Part of a small language model's weights.
Architecture: LayerNorm before each block, rotary positions, attention and MLP in parallel.
Each number is 128 + 32 x the weight over its row's rms, rounded and kept within 0 to 255. Layers, rows and columns count from 0. Numbers have three digits each. The size before them is the row's rms in percent of the matrix's.

# o: layer 3 attention output (transposed), 320x224, rms 0.121, rows 62-63,126-127,189-191,253-255,317-319, columns 112-167
# v: layer 3 attention value, 64x224, rms 0.131, rows 62-63, columns 112-167
# up: layer 3 MLP up, 768x224, rms 0.137, rows 0-14, columns 112-167
# down: layer 3 MLP down (transposed), 768x224, rms 0.26, rows 0-14, columns 112-167
o189 084:078127140145145140161096167127126151124184117149124156158147103126156123120146107151153098101149180135136143155151119150169124158178143131156110114147074087132085141111
o253 104:168166168186082093124131159087134133144097122111092153137102156066133164142144117170075160161140091163159118143103168143083163144158147114164104113086101091073148160118
o317 082:118142185117117089160184170132117110145111048098123135117053145108156117131118114147109099148130106123133137093171168117101121193142104145128134109086144130129116150115
v62 096:104121158119110116172066125127142058147129102132124123124138179080128083107156124089144114130098109094145128123098138139062098103108125222124126147166179159135155147084
o62 112:124146120087136136189133126128168126166114112140096103163092094155186143177106159191145085163154191132113160107145112084168108155065162078116144135182117126174130127141
o126 112:124072121151116221122123126137130135091086144181127174119124167129087120088121121149083125116138080091162138168108108155103143105162097127129103083074174179114111138134
o190 094:114148135077168112095160126087147115111108150095093071115084109070155125156114118147159162151079149141140131099137137116088047115138072147132111200095132133120107062143
o254 099:115144159171108146158136174070191110102040101192130151174102126154151098140153150114110126159104136123104149169173167127121191097100073177078131094108156052201083124138
o318 074:086052098147093170169150120175136119168104157157159151183138138155121094139078134151089165159219099138101167100186164137114219080158159089153160061162143113119151159144
v63 104:110138081111152092105131156120100061146151208142139121143146180154081121100126064148102082110176105088060140063153112125080136065101134124098156116154150179073142067127
o63 110:193110144159051118104122123143137150125077137067144126160067143109137131152127173190134127126148114120202065134128142083104119136106064117143096109110126130184119127176
o127 113:114146137072205110098091209098146139121100062155087147175109121193148140113107128120142158176114093181107145055086086167143129153169154111105114076185135137137193161116
o191 082:077094113193140132161140144140073096115105090163137186096127119142147113152125140132143161071135103093158173101176132114134125117112156146129174148112090188120092176203
o255 092:127185194168102114122141125134155141076144133104132123120130120085129128091110148154138113139122061089140182136092069115074168142128116105118117152108111101073173145139
o319 078:138146168158096106127133209083096158092121223168089073143145065132105106119115090153086180134115098173144096138063107146114201132140110145084103117126128107118128148132
up0 098:149121087149091074120129129152139157127095119133134128125082133167164109124142100144167179143128112168108177106128054146119107125146059173123139151122114124221099127171
down0 093:072093119117174209172107129127148136169102056101125112129110087103092138119098165183130144129108113145153160152197170141105129137131108049120197152129121091100106116141
up1 097:105147162120070145113108164109104165131103118141117126173094126171181155172150177128148153114103091093120083151101100126173135129180123145110104109125138086130108133146
down1 096:126173090110111203197132083177112188097157145147139119142135148087132134114081146104126146132145133125099137142134122121184148113166123185144119076136165096088166138118
up2 081:104151035148166164118087135134058089139129194157087086109136095066123079136142064133161133109121176108159111153081118117144132127197108118141122074062039141121129126172
down2 082:094129165107128092132144091149141163129118113106115117093123123119098114101132140077102153144178076155117132131200157154136117122093137125128160161139173173114112121105
up3 092:175127134150134182151119135124105082157128139182135165140147119131166124124102083145149133111184158062170145125112162107168146117109107145147131090121128122148159106146
down3 089:135087075099129135114130165099118124083119122085164124104127175129138130136100120126166096106136125138105091119159144170103116191194177130091183148149086110158126077196
up4 105:130092135166085141112073100145141092113130086153144119155154210156156105100121113123113121117118128144105141139086163148104152117107093227064119097107203171162142159194
down4 112:105092133146155108102156145175066127116126132150150100140158063120113142129202138104209137095132167126095171166094129156076127171080144150104073167103120133136069120164
up5 100:144109162211113142116069152154193136146134175131140110099108142125096116182035162143148178174077085082087149145125138149106098120067078113152127072123094172084139135132
down5 106:135103112123155143108128073141132158103128084180111114105201152096118126105111172161098101099123127103079158157180203095111136073151123123148170133130100092154128129120
up6 102:098117109173124153143096181164085180131152153143143121122143133120138086112154186127183123103166146078111163105075127169109115104134142160123136115125176097101115087161
down6 090:120144166103129138118183112126121112116161146114156083159091117116125155121160138137113136166088112095137150160095125188140090151098150155158066164098109200115136133115
up7 090:150106111127109173137084066096157153130141133119101171094174141160170166125097106122153082121118104130117124192121139127142093129187087070103142122160143090089172161020
down7 094:141118162092095091185160085119135131174086099136118116113119139049094116073187107113163127166222139153149146124131103143079146127110178087142182120131152097186113180187
up8 099:148097154198151148130069082084219118088127165133157133083119106115071112148134141189141123123129094125124150052152132175151117156103129122135164120069149139118124147108
down8 090:145132153148142114150138131114126117121163077104184101165124114121175150153161120115131197173117129151120098141190116085169086188175152109199148183115108177136072070140
up9 105:104111085170140166102146097115142154062143121099124111151123147159098138128114169153142149134189164146084124125185092169124138157136130117163138074169149130094118122100
down9 107:148088165166107083149102148104137098040102141117108154166093147107088101119113079192122136138157164117141153143138138125173142130113158086045096103186124141174084115094
up10 094:084163104081121142027180075139133118151128138125152119131168117138148154118114165095143149167121095113093131054095185134089153105135100137072110153171134139118108134111
down10 094:142128126152131069110072122107123189152104082132132124091131130149116127137062115096130139144117112139151120147091129130156189200154131045139171174098109139142159077134
up11 077:105162120128146089137095145177137094173094142119152119149105115099124083136095122175126073232057144166179103170110074173143140168154102158140096132134131094200134140116
down11 077:114116068185046129135113171072104157097134102132188111139079140148145079136120093095172170120163166126168124124128170085125139102118164089117156082118175173151171164114
up12 101:140130068149082107086117107194176137142080082167115169133135156137158120175186099144119154105073131182166141123139126106160129090104098148089184095088137116148126155105
down12 101:157132178199157099139174156154079121129182149098137096119170146134152139152130178084154178092109145119139064120061176072125120178129143154121084115143119130130125166111
up13 074:129150194137165092119149122146176135145129161096136094092067136128127120148114153133082106168183093152148126117145152174050099174114138156153096143084118098137110098174
down13 080:170138125119136157111086146115110131176118143141163101182158132132088132161136100127134120157130139086085128128103113085164132075082179139176110092136158113095108132138
up14 105:069162110123103090153128116136142190123171141140105136127125112089127113139175179145133132101145141188181125123098107129178134079119128138170113044147123152075151083085
down14 098:142097151105124171101144114114156160106116128114111165135086106131083131118150193085115111167203107094209117135124106189153073085149061149116169196163085147122129136105